Part of a small language model's weights.
Size: 3 heads of 64, vocabulary 1288, 4.26M parameters.
Each number is 200 + 20 x the weight over its row's rms, rounded and kept within 0 to 999. Layers, rows and columns count from 0. The size before them is the row's rms in percent of the matrix's.

# layer 6 MLP gate, 512x192, rms 0.0973, rows 111-135, columns 96-191
085,184,219,139,195,207,175,204,229,200,187,177,199,198,206,209,182,227,185,205,221,220,209,200,208,181,221,216,231,211,219,248,223,208,173,224,235,183,186,216,185,204,191,195,237,224,197,213,198,192,203,217,196,185,188,208,191,160,197,206,213,207,233,204,199,192,220,191,189,178,199,179,202,203,207,220,206,225,217,198,210,180,215,192,182,180,197,241,149,197,229,200,192,185,182,200,178
098,186,200,184,223,192,183,212,244,189,182,195,177,188,206,189,198,202,208,179,217,188,199,175,205,197,234,212,206,201,199,220,206,227,212,188,192,193,168,201,216,188,234,192,189,246,201,197,221,210,209,181,194,228,193,179,205,198,215,184,190,197,186,188,257,192,244,190,251,208,190,176,191,189,186,181,207,203,209,211,196,233,219,166,202,159,204,199,175,218,200,207,189,166,162,191,173
097,189,216,208,220,212,181,222,222,212,192,183,189,215,201,213,178,210,186,169,216,201,191,206,195,236,233,194,224,212,200,193,161,198,219,201,246,201,182,179,218,203,210,199,188,192,181,204,269,199,190,209,221,209,207,209,203,184,227,180,203,213,226,210,180,190,194,207,211,210,226,195,218,182,217,180,176,217,213,196,194,188,213,241,226,211,188,204,172,195,245,204,211,159,180,174,207
094,189,198,217,223,220,226,187,181,201,176,207,166,251,158,233,198,207,186,210,238,182,212,182,224,207,204,204,188,198,208,199,210,230,217,172,211,191,217,227,191,169,205,181,192,216,202,224,232,224,216,224,224,231,217,181,180,184,229,217,193,195,188,228,173,220,225,176,169,179,202,187,204,213,202,198,199,216,198,211,213,213,164,180,202,200,204,190,210,168,204,183,169,207,219,188,189
101,199,174,165,223,212,198,186,196,154,203,206,185,200,203,222,221,225,195,178,197,189,205,191,200,208,195,173,221,184,213,223,227,189,214,188,207,191,194,194,184,222,171,191,218,206,196,209,250,179,186,239,192,182,229,223,211,180,210,203,235,197,233,216,214,220,241,176,151,174,236,209,177,179,207,219,192,184,255,203,173,213,211,209,224,156,208,197,206,193,189,207,214,181,230,206,175
101,195,198,206,216,221,218,183,191,190,160,212,214,214,196,168,164,201,190,215,211,225,201,203,215,175,198,220,177,185,204,221,199,206,233,223,240,190,207,201,184,228,204,167,200,179,169,195,201,193,206,189,242,205,195,172,157,189,178,206,222,188,213,157,217,222,196,211,193,193,192,173,221,205,200,194,172,198,208,210,195,204,203,216,227,237,191,196,206,191,247,214,185,201,195,174,215
093,244,194,229,183,183,218,211,168,213,239,209,213,200,161,163,204,184,178,214,234,187,210,185,197,189,216,174,187,174,203,209,228,190,228,249,195,200,196,206,220,229,236,165,189,204,195,184,188,154,193,183,207,192,185,218,207,207,195,236,200,206,211,180,226,211,188,216,214,162,186,230,216,202,191,171,206,204,242,227,212,213,176,186,198,221,199,172,223,263,194,220,204,175,214,209,210
095,191,221,176,182,221,165,177,229,218,247,179,196,230,195,185,194,182,206,191,212,236,220,209,170,220,182,177,187,229,199,198,200,211,200,206,205,191,229,195,171,209,209,194,180,218,184,201,192,223,207,217,178,156,168,212,181,202,223,216,235,156,180,190,195,212,200,205,199,208,210,207,211,162,193,188,171,209,219,204,218,152,205,182,196,188,217,217,179,225,229,213,199,152,161,199,166
098,218,211,223,212,141,209,229,194,214,182,221,201,211,215,197,200,226,174,209,228,168,216,180,190,204,221,180,181,211,186,220,214,201,178,207,240,210,205,214,226,231,239,210,196,198,186,204,212,208,210,204,163,195,226,184,162,169,177,227,172,193,221,211,209,195,142,194,169,227,193,197,222,192,189,186,215,199,205,207,232,187,187,194,233,177,227,202,177,189,214,164,213,199,186,211,236
098,206,207,182,210,198,228,185,213,206,225,188,187,186,216,207,231,217,206,201,215,196,173,238,193,195,201,212,176,211,181,211,193,199,204,181,224,187,180,195,259,187,217,189,224,153,223,192,205,176,207,218,199,211,186,220,193,227,194,218,200,199,183,223,222,201,199,207,200,152,170,190,226,167,202,205,188,200,195,220,207,230,232,200,195,214,177,217,191,167,229,198,206,196,233,166,191
096,188,191,167,228,213,194,195,202,200,206,224,200,239,201,244,193,245,210,182,243,236,201,153,186,196,195,212,189,162,228,234,231,203,172,182,205,198,240,223,206,183,180,198,184,205,193,188,214,178,229,203,191,243,189,205,188,191,181,214,203,172,221,187,193,214,207,176,203,214,210,208,214,242,245,205,218,202,219,203,193,191,183,196,208,172,175,201,179,234,198,194,209,216,217,170,219
102,202,177,207,208,160,194,188,203,172,191,195,195,193,169,202,198,183,173,195,160,206,211,170,220,194,191,192,198,192,201,187,186,213,223,206,208,197,223,175,215,198,186,206,214,188,194,227,234,225,195,174,187,228,202,202,195,170,197,189,191,199,205,214,177,189,178,198,231,222,204,180,219,182,197,189,175,185,204,205,166,202,165,181,190,188,175,184,171,199,220,192,218,229,220,221,172
104,203,234,208,226,182,190,188,201,208,162,195,204,226,193,232,167,184,215,158,192,201,196,159,186,200,212,210,199,201,200,176,227,217,209,212,175,205,180,225,207,218,208,171,192,207,199,182,197,215,213,213,193,230,243,169,185,184,196,255,204,191,236,181,179,203,246,208,212,185,213,217,215,185,219,176,166,216,203,197,211,161,206,209,209,186,206,212,218,218,200,228,240,210,163,191,211
101,217,222,216,245,180,175,205,183,204,190,228,195,183,189,161,203,196,219,203,197,212,236,189,203,212,194,196,244,178,197,216,172,205,202,194,241,189,179,201,220,182,217,175,198,233,209,188,210,190,214,219,177,202,233,195,213,173,168,197,183,214,205,191,217,221,216,175,205,168,226,203,184,233,114,227,210,207,204,193,187,214,225,183,165,164,170,176,190,197,199,211,188,173,171,212,224
104,189,212,207,223,235,191,214,216,190,203,211,187,252,235,213,156,183,198,181,208,218,227,190,209,201,206,204,225,196,197,201,216,200,203,199,227,196,199,193,183,231,191,183,235,227,170,237,210,213,195,217,175,225,221,195,192,159,226,226,209,205,189,171,213,207,222,193,206,214,210,211,207,197,208,194,164,181,206,202,187,173,236,216,183,213,214,214,209,203,163,201,192,224,141,167,220
104,181,190,182,200,216,177,188,205,180,230,200,193,206,228,198,218,229,199,148,201,209,195,173,200,188,211,164,176,222,226,192,225,196,203,199,185,187,215,227,156,259,161,193,230,191,217,208,187,185,210,182,202,246,174,217,201,161,212,198,224,158,208,189,179,207,205,175,181,190,232,209,183,164,179,210,210,201,192,192,181,188,198,201,198,218,177,209,215,176,210,214,198,214,191,178,212
107,203,187,196,201,239,196,213,198,156,186,199,204,218,212,191,188,199,211,198,226,207,235,207,200,221,196,201,229,223,219,211,215,213,190,204,231,213,198,203,234,180,168,203,215,201,159,198,169,186,207,217,202,207,192,218,168,192,186,203,212,198,198,219,183,173,200,202,186,165,159,206,203,174,183,253,177,207,211,204,189,203,233,204,185,170,224,219,169,190,214,225,237,213,184,184,211
103,195,194,192,215,223,186,200,223,246,140,200,227,219,177,182,163,226,191,214,187,205,229,206,206,216,189,221,220,247,186,202,164,194,219,180,232,189,187,210,179,193,176,140,206,157,185,214,191,230,220,228,188,193,197,198,183,176,187,210,205,199,222,215,204,201,190,191,192,181,178,217,202,196,177,183,172,205,196,191,204,177,158,202,208,178,206,187,178,205,234,234,183,205,146,222,200
092,181,198,210,223,195,179,228,232,213,157,177,206,224,214,206,201,225,224,188,169,200,227,192,214,184,157,174,207,218,194,212,189,205,207,221,217,213,174,210,197,191,215,200,209,217,194,200,186,184,192,180,220,239,151,198,204,255,179,234,227,206,177,199,172,202,230,220,219,198,198,231,162,183,192,187,176,204,172,214,204,228,222,209,222,177,212,223,200,161,215,202,176,224,209,192,183
103,188,205,172,199,187,190,202,206,203,214,170,185,217,155,218,182,195,178,218,229,219,214,217,190,222,198,220,214,165,206,223,180,217,195,193,223,180,204,211,227,189,214,203,166,215,164,226,181,195,190,227,194,209,258,167,221,210,229,195,209,217,225,201,208,191,211,210,200,188,222,221,215,217,200,175,226,208,221,195,216,197,205,204,228,186,219,162,155,214,190,161,206,172,178,219,208
100,224,218,213,235,207,196,199,216,200,183,215,163,205,217,232,197,194,248,227,188,187,198,189,182,188,177,259,219,195,225,217,177,192,153,230,211,160,178,202,193,177,201,172,206,207,204,217,234,172,195,193,219,228,186,200,200,204,220,197,194,184,207,200,160,181,178,215,202,218,223,188,227,191,196,204,156,187,191,183,225,182,215,205,168,195,207,192,208,181,198,205,214,192,209,215,173
094,218,192,174,195,226,209,215,182,195,185,188,185,182,196,217,229,215,163,164,184,231,183,207,200,192,209,193,234,223,201,246,217,175,207,212,213,193,193,160,192,197,211,183,216,216,222,207,189,215,222,201,173,220,198,208,207,218,220,204,212,188,159,200,215,196,195,215,204,206,231,224,208,212,207,194,148,242,215,221,172,191,206,196,233,241,164,226,176,185,226,195,211,198,203,200,203
094,201,209,181,225,204,183,194,189,220,215,192,177,204,201,168,178,212,227,195,223,181,251,212,191,229,206,169,202,197,203,216,206,218,210,189,206,218,203,200,189,191,197,194,203,231,212,217,188,205,227,203,216,209,192,232,180,184,192,231,220,201,199,216,184,217,197,188,167,176,203,203,208,180,173,192,207,223,224,165,204,173,174,189,187,184,201,190,164,190,239,212,173,173,186,149,219
098,184,174,188,185,233,210,182,176,217,246,208,182,214,186,207,198,195,188,191,204,194,193,191,192,222,210,218,176,182,208,192,235,232,233,189,236,170,233,188,211,198,203,213,211,181,199,208,181,162,176,167,216,216,152,204,179,205,177,223,172,198,217,181,211,154,219,180,212,227,200,209,220,160,161,188,211,236,202,170,211,165,171,189,214,210,197,205,153,178,205,208,194,182,176,204,212
106,204,195,207,188,178,218,191,169,203,217,207,169,225,184,165,168,187,185,225,213,215,212,191,162,216,215,202,202,210,209,173,196,207,213,224,217,220,217,156,203,181,202,168,203,213,163,197,226,200,209,202,210,179,205,226,172,186,189,246,202,197,191,239,221,197,172,228,194,232,208,206,196,183,214,183,203,229,186,179,199,208,194,198,197,224,222,171,211,197,199,189,187,214,218,204,194
# layer 6 MLP up, 512x192, rms 0.0944, rows 111-134, columns 96-191
089,218,188,192,211,227,196,204,205,185,215,178,183,230,206,184,182,176,206,216,199,193,198,199,185,209,206,211,201,212,226,183,181,210,238,208,193,210,171,197,209,225,221,212,180,182,194,229,185,222,208,171,178,221,205,207,166,222,182,224,188,173,184,218,212,200,148,215,174,178,187,195,210,179,174,180,157,181,185,224,177,190,216,217,215,218,210,174,219,189,196,210,234,223,206,234,233
098,180,176,229,191,213,181,172,210,178,200,142,212,215,178,193,221,195,191,163,207,188,192,203,205,203,203,202,189,232,215,194,169,224,216,181,192,215,213,188,197,193,205,184,173,161,190,237,217,211,183,222,173,246,204,191,183,214,186,202,212,176,211,225,176,213,191,213,196,190,229,181,187,212,198,183,196,179,213,220,231,212,198,187,200,190,146,210,180,181,174,195,178,224,200,198,195
103,190,214,161,203,208,164,221,214,235,168,183,194,177,208,228,202,226,190,187,211,200,196,226,225,188,191,207,209,183,199,202,167,142,189,223,200,227,177,194,240,215,205,202,222,202,191,217,197,223,182,217,212,230,159,212,235,165,183,212,188,188,228,184,169,195,171,210,198,179,182,188,187,210,218,171,174,195,188,196,198,177,183,171,250,201,198,215,186,178,217,192,197,173,223,187,193
096,194,202,191,189,184,191,231,170,188,236,157,198,181,189,177,187,177,199,196,203,200,230,221,165,219,180,202,212,193,224,176,237,175,235,232,152,179,203,214,198,218,204,203,213,181,207,195,210,204,190,171,201,178,214,207,201,219,178,181,183,192,210,231,215,184,182,171,192,198,205,180,203,220,200,226,182,206,183,209,178,161,198,194,213,218,191,194,181,220,200,198,192,154,237,252,270
100,209,211,193,198,186,181,173,219,216,195,161,225,200,187,189,192,168,211,192,203,214,207,200,203,191,150,203,176,214,203,198,175,232,232,207,199,260,192,189,217,175,213,238,194,223,187,186,155,218,223,206,221,199,217,221,177,168,221,224,214,211,199,217,216,189,183,225,162,190,180,216,196,198,225,178,215,189,187,245,218,208,206,203,222,196,229,203,180,215,220,211,201,179,211,202,236
100,211,207,229,168,186,199,204,167,208,186,208,211,215,159,189,166,197,208,175,233,149,188,189,182,139,228,199,208,186,178,224,249,167,207,182,192,189,182,191,188,182,183,212,210,192,191,202,197,170,218,171,203,196,182,204,197,216,190,211,200,176,180,164,170,214,221,201,182,206,168,169,212,187,223,200,205,210,197,169,188,210,226,194,173,208,162,198,169,220,187,177,196,217,208,201,248
091,192,191,172,198,205,171,178,207,192,205,208,203,205,198,189,211,241,235,219,220,195,227,195,154,245,202,227,192,181,225,206,183,199,196,215,190,222,184,229,170,196,174,191,207,223,169,196,189,214,171,193,229,170,218,214,197,216,205,234,183,155,182,179,212,197,195,217,189,179,188,190,223,176,190,184,195,235,186,211,216,202,223,189,210,160,209,192,203,228,165,181,202,206,192,217,196
098,206,193,180,221,217,222,188,193,160,178,203,181,190,172,176,208,207,187,193,194,180,165,208,195,235,254,210,195,203,230,206,164,192,184,196,190,213,220,192,179,209,212,201,225,172,223,238,205,184,206,190,197,200,237,180,189,232,212,226,186,177,189,218,212,223,179,214,191,206,198,199,226,189,210,196,175,188,191,210,179,203,157,210,179,178,189,193,207,187,164,208,225,210,221,204,182
098,219,193,212,188,191,226,209,223,214,234,196,170,170,206,210,211,198,205,176,188,198,195,159,232,198,207,191,186,192,172,228,264,223,151,181,193,193,209,231,187,188,216,220,205,167,184,163,165,167,181,186,205,181,181,201,199,219,196,225,203,232,221,235,209,218,219,217,218,218,184,201,194,219,206,188,219,213,216,237,197,260,208,210,188,154,184,202,168,188,200,170,235,192,207,211,204
101,222,186,193,156,207,173,201,197,167,195,157,208,213,191,184,205,209,180,208,184,191,210,196,186,174,210,195,162,179,195,266,199,149,177,225,202,225,198,201,177,201,216,213,208,168,182,169,191,183,185,202,196,205,206,192,205,222,208,196,189,231,210,220,190,228,192,195,191,168,178,202,161,227,205,226,199,194,222,215,174,201,177,205,205,182,198,221,192,169,194,177,188,172,205,221,187
096,164,196,165,198,210,198,172,169,206,213,187,202,190,203,236,197,182,196,201,165,224,177,185,175,159,187,200,176,189,189,183,199,203,195,219,211,231,176,168,172,220,255,216,163,179,196,227,183,210,183,189,184,228,186,159,186,202,200,196,207,192,211,199,189,212,173,234,196,199,218,205,202,208,189,191,222,201,154,194,230,215,186,208,192,194,227,160,197,191,224,218,210,220,204,193,233
101,214,180,205,159,181,186,245,178,192,219,211,185,202,190,217,211,187,206,197,211,189,207,237,190,173,181,175,194,175,224,188,179,197,235,197,213,206,223,189,175,202,227,158,175,188,197,222,183,207,142,162,171,210,215,224,213,231,213,193,216,177,208,225,227,223,194,203,214,191,186,160,189,243,194,217,188,199,201,175,207,205,167,188,201,206,203,197,190,180,174,180,203,229,209,220,205
100,207,221,192,202,195,192,156,188,223,224,217,220,199,211,202,222,218,177,196,184,240,168,171,213,177,201,214,180,180,193,221,180,199,171,205,201,171,224,210,198,203,198,201,210,154,161,210,218,178,214,208,217,186,198,189,236,167,163,214,212,182,192,154,225,207,172,245,210,189,189,206,186,206,187,191,200,179,210,207,228,207,196,188,221,204,192,202,201,170,225,210,202,186,245,170,188
098,185,172,200,196,204,168,185,212,196,213,166,183,205,220,221,205,185,173,176,208,198,224,216,188,230,175,224,198,188,202,171,199,178,208,200,174,209,195,170,170,169,187,213,217,187,175,215,246,191,200,209,219,184,187,169,177,207,196,190,198,187,185,185,199,203,213,231,184,205,180,185,208,175,170,193,209,173,206,197,173,198,229,239,177,187,194,193,183,211,165,206,216,192,244,190,221
104,212,207,147,202,212,198,199,190,188,254,188,185,235,200,193,213,222,191,224,223,201,214,187,193,210,218,213,180,183,193,194,178,170,175,167,213,220,232,228,156,179,186,182,219,166,209,206,199,195,196,207,164,198,222,189,222,233,199,165,188,216,187,198,212,223,239,209,216,194,180,208,205,221,182,205,177,202,197,176,206,176,233,176,202,201,202,188,178,216,183,211,211,201,217,214,188
101,188,215,188,185,215,195,172,208,182,209,200,199,205,229,195,201,198,233,196,173,188,194,180,183,199,189,229,183,211,217,165,195,188,211,212,186,185,241,238,233,219,219,189,196,167,204,202,159,214,190,198,237,190,153,203,206,215,207,238,175,189,166,223,173,197,168,217,194,196,187,215,209,186,199,200,184,193,220,201,211,202,201,206,202,202,219,227,217,249,226,196,190,191,196,226,205
094,209,195,208,202,200,186,206,223,203,198,183,213,205,164,208,208,195,199,190,172,229,194,215,204,191,253,209,252,195,220,202,208,186,192,216,190,201,212,178,188,231,236,210,209,176,191,160,224,207,192,207,201,183,204,232,211,204,193,223,180,185,203,188,236,213,201,156,206,235,225,189,203,183,183,172,186,209,214,179,182,204,169,178,205,207,199,191,204,193,221,158,201,213,225,211,179
099,223,179,207,207,198,195,257,208,180,168,182,190,202,196,214,178,212,211,198,196,182,235,199,171,222,191,168,208,196,169,194,170,188,193,199,250,202,182,229,162,192,210,157,198,220,225,206,203,196,172,193,173,172,185,194,193,192,225,167,192,198,184,207,204,223,200,196,202,184,172,176,234,206,165,190,203,186,169,189,208,214,178,175,224,223,215,213,206,171,194,178,214,213,167,205,200
099,227,202,214,202,188,192,216,208,236,191,210,197,223,179,215,209,199,184,199,234,203,175,199,194,151,209,233,195,194,209,244,195,202,194,139,214,192,233,174,206,222,169,184,206,201,197,211,194,182,182,195,164,231,172,199,196,189,213,202,193,201,186,187,215,205,227,196,226,232,160,136,222,193,174,199,211,181,252,202,195,165,246,194,185,194,199,214,206,182,200,210,189,179,196,184,193
103,196,211,168,215,199,193,201,180,205,210,186,217,157,193,211,215,183,218,220,199,248,210,177,207,186,165,184,193,216,206,179,189,232,214,165,224,193,200,170,208,230,212,192,197,197,231,185,226,194,194,183,177,195,203,193,201,190,212,209,222,212,219,250,233,196,234,226,185,219,225,191,165,178,190,183,229,243,164,199,189,207,176,205,187,193,204,157,214,186,185,205,198,197,201,199,185
100,195,246,217,182,191,207,198,181,209,208,218,190,153,207,183,207,162,207,177,228,240,186,204,195,197,188,168,183,202,190,208,172,191,213,196,202,179,175,218,206,207,183,180,196,237,211,186,171,188,186,212,234,203,160,200,194,211,174,203,201,205,173,218,160,209,231,233,211,189,184,229,221,203,210,164,178,171,214,200,174,220,196,214,205,169,227,217,201,205,188,208,209,196,189,212,194
102,176,248,179,244,209,185,200,235,171,217,234,207,217,189,196,224,234,226,209,224,216,179,199,190,214,188,185,221,237,184,222,207,233,178,214,205,198,219,231,188,229,228,177,205,188,162,200,183,208,182,219,183,219,225,203,206,210,193,177,213,236,218,210,142,214,209,201,222,168,194,245,217,187,204,192,217,169,189,189,236,233,186,226,209,172,201,206,191,176,218,239,203,198,169,233,183
097,209,218,217,216,171,191,194,205,209,218,214,218,181,225,180,213,195,212,188,242,177,205,203,224,224,185,206,198,170,193,169,217,184,196,170,181,220,224,189,224,187,174,217,201,216,201,184,181,209,189,204,221,229,182,200,211,183,195,178,215,196,205,197,184,201,227,187,202,190,195,234,207,213,193,213,216,226,202,162,204,209,189,234,207,177,216,155,220,209,215,190,223,197,238,203,197
103,187,187,191,242,237,171,245,205,215,186,204,193,234,202,198,183,224,204,195,186,210,206,195,195,201,223,226,209,187,181,183,227,182,194,191,171,216,199,186,185,184,214,196,174,175,190,181,200,208,191,198,233,193,209,175,207,207,214,187,199,187,203,200,192,208,175,185,227,186,188,168,247,225,171,199,196,196,207,173,178,179,201,216,192,230,215,224,189,194,198,190,238,215,204,160,172
# layer 6 MLP down (transposed), 512x192, rms 0.0932, rows 111-134, columns 96-191
096,188,192,179,180,206,206,236,207,202,219,164,187,196,219,192,179,225,227,231,257,211,204,182,187,213,211,190,211,222,222,226,212,179,174,187,189,194,187,218,185,232,188,193,176,200,204,202,193,198,167,229,183,219,214,223,190,194,198,199,212,223,215,202,211,183,172,208,192,172,207,174,187,200,190,212,185,216,188,206,198,219,219,190,227,200,189,214,192,216,199,225,163,205,189,206,216
098,230,218,212,206,217,198,184,194,187,216,207,168,222,206,212,209,183,226,198,193,204,178,182,179,237,204,212,206,218,172,158,199,219,206,214,175,182,178,209,161,203,220,233,195,235,208,241,171,195,198,207,163,178,226,194,216,175,186,208,214,207,173,225,200,184,241,216,226,182,176,208,201,212,190,195,210,216,201,183,223,203,212,197,176,202,231,192,229,186,227,221,181,220,205,206,193
102,197,186,177,198,171,176,180,231,204,208,209,196,178,213,214,203,223,185,195,154,173,195,183,208,189,161,192,165,212,177,199,234,180,175,206,198,171,205,196,217,178,165,213,209,200,195,184,224,189,224,179,213,220,185,175,215,219,212,227,215,205,158,180,193,167,210,203,201,212,198,199,222,159,188,233,197,186,203,215,193,202,196,187,219,199,173,171,206,163,202,204,192,182,214,240,217
095,191,181,235,211,235,227,194,146,216,214,201,187,206,177,243,225,222,198,211,204,216,199,200,180,219,210,195,228,202,179,189,224,210,165,208,195,178,242,205,184,198,188,214,221,167,204,164,215,171,218,224,192,201,226,193,207,184,215,190,179,226,218,189,175,195,198,220,201,221,186,181,214,192,169,222,173,241,209,199,230,185,195,208,178,192,188,148,239,201,195,216,194,178,192,187,188
101,190,209,217,183,216,203,182,183,223,219,247,186,191,201,205,225,211,164,180,210,200,180,197,172,185,225,203,193,203,183,193,226,204,236,230,194,173,226,196,193,201,198,190,189,185,178,176,186,180,169,223,187,223,201,193,198,189,194,188,204,236,188,184,179,192,219,163,188,226,154,176,190,172,209,194,180,196,216,216,181,216,227,185,198,174,214,209,196,240,166,214,217,185,201,220,210
096,229,197,246,165,194,195,236,194,197,207,163,218,209,188,209,177,179,187,164,195,179,203,217,170,202,207,219,199,170,229,185,190,159,186,220,222,195,201,164,158,215,209,225,169,212,191,193,230,199,173,218,193,196,220,211,181,222,182,227,212,189,212,193,187,157,211,188,185,202,206,209,235,188,206,205,169,172,174,190,203,184,199,223,213,204,193,210,181,218,194,158,196,217,217,204,225
091,175,197,250,220,207,200,222,213,205,193,220,190,193,190,182,220,201,174,171,202,180,188,226,215,195,204,190,191,191,152,189,184,180,238,220,171,204,169,191,188,181,192,145,200,197,190,206,215,197,167,199,187,259,218,200,221,211,178,215,185,218,194,217,208,218,180,158,209,219,205,182,160,211,156,201,169,170,222,202,213,230,189,220,223,192,202,201,204,236,209,205,231,229,220,188,207
097,184,172,232,201,200,169,198,178,234,209,182,189,178,208,212,196,206,179,237,198,213,194,241,152,226,197,173,215,206,158,221,213,250,217,221,203,205,204,235,211,188,197,223,203,189,206,186,180,211,196,208,225,150,206,209,215,153,192,183,189,209,195,219,175,209,200,238,200,189,220,201,179,162,190,189,209,189,181,160,215,182,199,177,200,201,181,225,181,223,169,161,179,197,177,208,198
098,180,172,210,180,184,183,214,206,179,197,181,204,197,188,193,204,212,216,216,174,214,186,213,214,239,206,184,183,190,233,187,223,174,198,167,203,209,181,220,208,213,175,220,176,236,224,245,215,188,195,170,232,219,253,226,189,199,219,171,237,224,183,219,232,195,253,220,199,184,180,228,200,204,189,230,234,170,200,190,239,214,204,178,220,187,209,170,157,182,215,217,188,200,213,185,227
100,203,206,190,237,170,195,262,185,201,180,185,163,166,238,151,217,178,189,176,165,228,204,201,199,198,183,174,209,186,214,180,222,198,208,178,203,213,174,235,215,196,200,184,202,233,195,195,205,205,198,177,250,177,194,225,211,221,235,207,195,198,203,199,243,172,225,195,233,195,220,208,191,200,194,193,198,155,216,242,207,255,218,188,200,210,210,193,221,200,185,202,195,182,223,222,212
098,222,229,225,193,176,206,222,206,199,209,190,211,217,190,191,205,202,179,186,224,156,183,187,228,245,223,201,213,195,237,194,204,182,207,200,183,203,229,208,188,181,197,179,187,204,169,211,217,192,194,193,209,190,230,178,192,210,204,153,199,193,210,192,214,209,214,212,224,192,144,223,173,215,164,222,174,217,230,223,174,209,246,186,198,211,184,216,238,167,190,195,193,238,173,204,205
103,217,215,182,177,259,210,155,197,164,173,229,205,186,183,176,220,191,196,200,194,206,193,195,192,240,185,241,189,202,190,192,188,148,215,184,216,209,234,169,175,170,213,241,219,234,215,188,209,177,192,218,221,181,220,219,191,208,201,184,210,181,222,177,172,221,209,205,162,221,182,216,215,213,220,203,211,208,213,217,181,183,194,211,189,185,212,214,192,217,197,212,183,204,190,234,196
102,186,187,191,239,192,213,203,218,194,180,222,219,163,175,182,191,193,183,205,207,206,198,178,209,216,164,230,196,166,150,188,217,221,203,203,179,204,226,206,210,186,204,214,196,210,215,208,163,197,200,199,192,214,215,207,246,204,224,195,202,199,189,179,201,187,206,237,191,179,197,212,199,158,224,231,221,196,161,231,190,198,202,241,189,214,180,200,181,208,202,215,166,191,209,231,221
098,216,238,190,158,164,215,211,228,194,232,196,178,204,225,236,186,189,196,175,213,180,173,196,212,232,158,182,230,189,207,195,205,196,166,179,219,189,204,200,211,229,231,214,212,198,208,214,228,204,172,206,249,205,193,212,187,233,167,202,199,221,181,214,199,200,216,231,230,204,179,217,221,195,234,183,192,240,207,232,159,223,221,233,220,164,195,206,213,153,193,232,222,215,201,201,199
104,218,220,202,184,194,221,189,196,210,178,226,201,228,195,191,205,164,221,233,212,201,209,214,231,208,196,176,193,213,209,193,209,228,232,202,222,202,215,227,185,180,231,238,194,201,203,198,193,195,223,189,183,167,226,222,142,193,174,196,192,177,209,205,227,208,214,179,218,181,206,213,184,236,171,213,209,170,196,225,162,232,186,206,206,202,211,134,196,195,227,223,206,221,167,202,205
100,224,197,213,192,181,205,242,176,217,172,222,190,237,199,195,187,188,220,195,190,193,191,166,204,216,198,210,202,175,214,222,172,186,204,165,206,195,194,217,197,236,186,157,226,228,230,155,207,203,192,204,182,209,214,216,189,193,195,200,189,174,186,189,191,193,202,201,235,191,174,193,227,189,195,200,198,171,186,192,191,221,213,212,221,204,179,176,208,181,184,218,221,169,203,171,182
098,211,174,180,217,155,189,230,195,164,183,199,200,221,167,215,206,208,196,201,170,195,215,182,209,167,206,246,232,193,224,194,206,176,218,201,202,199,196,202,230,207,222,178,204,194,202,177,193,185,207,163,192,207,177,178,179,197,194,205,233,157,200,207,251,229,186,209,202,207,164,222,232,192,212,206,216,212,207,204,202,189,188,207,188,228,185,202,186,199,193,213,227,245,232,215,202
098,238,190,217,187,226,194,186,163,215,181,230,201,212,210,223,205,227,216,159,223,171,220,194,173,180,183,204,192,160,189,194,209,172,197,223,176,198,226,193,201,213,172,208,218,169,167,217,197,199,197,220,235,217,218,196,199,237,209,208,155,190,215,212,221,207,186,191,195,212,195,198,182,204,213,199,191,215,187,210,231,213,171,176,175,173,213,209,190,215,209,196,191,202,188,200,189
099,220,196,217,179,173,211,235,200,231,192,178,230,190,200,212,209,225,207,186,190,232,153,208,241,166,173,163,176,193,131,194,205,199,175,218,212,189,213,234,213,205,189,220,205,207,190,198,217,193,180,179,197,219,181,182,222,216,208,183,211,207,177,198,222,191,257,210,192,197,221,219,217,169,201,202,203,230,191,209,201,211,211,197,207,209,202,193,199,170,209,168,184,228,180,214,200
105,208,187,216,176,217,214,245,199,221,232,208,199,209,210,190,203,199,216,166,195,193,206,188,227,211,183,206,215,165,127,212,211,197,236,206,172,206,191,220,188,206,214,189,198,223,204,174,200,220,226,200,198,175,231,217,197,223,202,201,198,240,169,158,212,197,222,170,204,190,177,186,193,209,188,250,201,210,186,209,208,205,202,184,191,188,192,209,204,211,196,218,186,202,156,194,204
101,224,225,214,192,170,208,192,197,204,223,212,205,188,172,223,179,173,199,177,207,171,189,208,233,225,220,219,177,192,197,203,203,185,214,192,217,206,200,198,183,221,191,217,189,197,198,245,221,202,162,192,209,233,174,206,180,205,198,213,221,216,171,159,180,182,185,163,191,206,215,199,193,191,189,202,180,201,179,218,163,188,181,201,179,190,197,203,183,184,195,204,227,175,232,186,216
100,180,196,184,174,203,217,204,205,197,245,208,222,179,213,219,207,222,214,195,219,202,219,211,243,177,174,185,202,232,206,192,226,218,209,209,217,202,205,164,175,213,219,227,200,237,229,187,219,192,224,207,184,188,224,207,216,229,188,180,172,189,209,201,188,174,201,236,180,210,193,196,235,228,206,208,224,239,187,188,222,227,184,222,205,178,203,181,185,181,242,165,204,208,174,193,200
100,212,212,220,221,187,222,193,181,196,170,223,213,165,189,201,247,216,178,199,189,206,210,195,198,191,213,207,193,202,187,168,215,193,213,178,185,195,203,176,177,195,212,250,192,214,225,203,241,187,182,191,176,191,195,184,226,238,177,188,227,171,194,176,219,227,227,184,202,197,194,179,213,197,227,178,209,216,197,195,184,232,183,214,182,166,173,193,184,223,197,171,224,220,195,201,222
104,197,215,202,199,184,206,222,204,219,194,176,175,207,189,199,217,226,256,177,233,165,211,206,223,224,186,155,187,225,216,222,233,213,198,218,181,221,200,189,150,200,194,184,176,189,193,178,226,217,169,218,174,219,216,213,211,235,181,195,193,210,203,184,155,220,225,164,196,195,192,186,207,218,210,211,205,172,187,193,172,212,190,216,160,227,237,186,207,206,207,196,209,198,252,210,200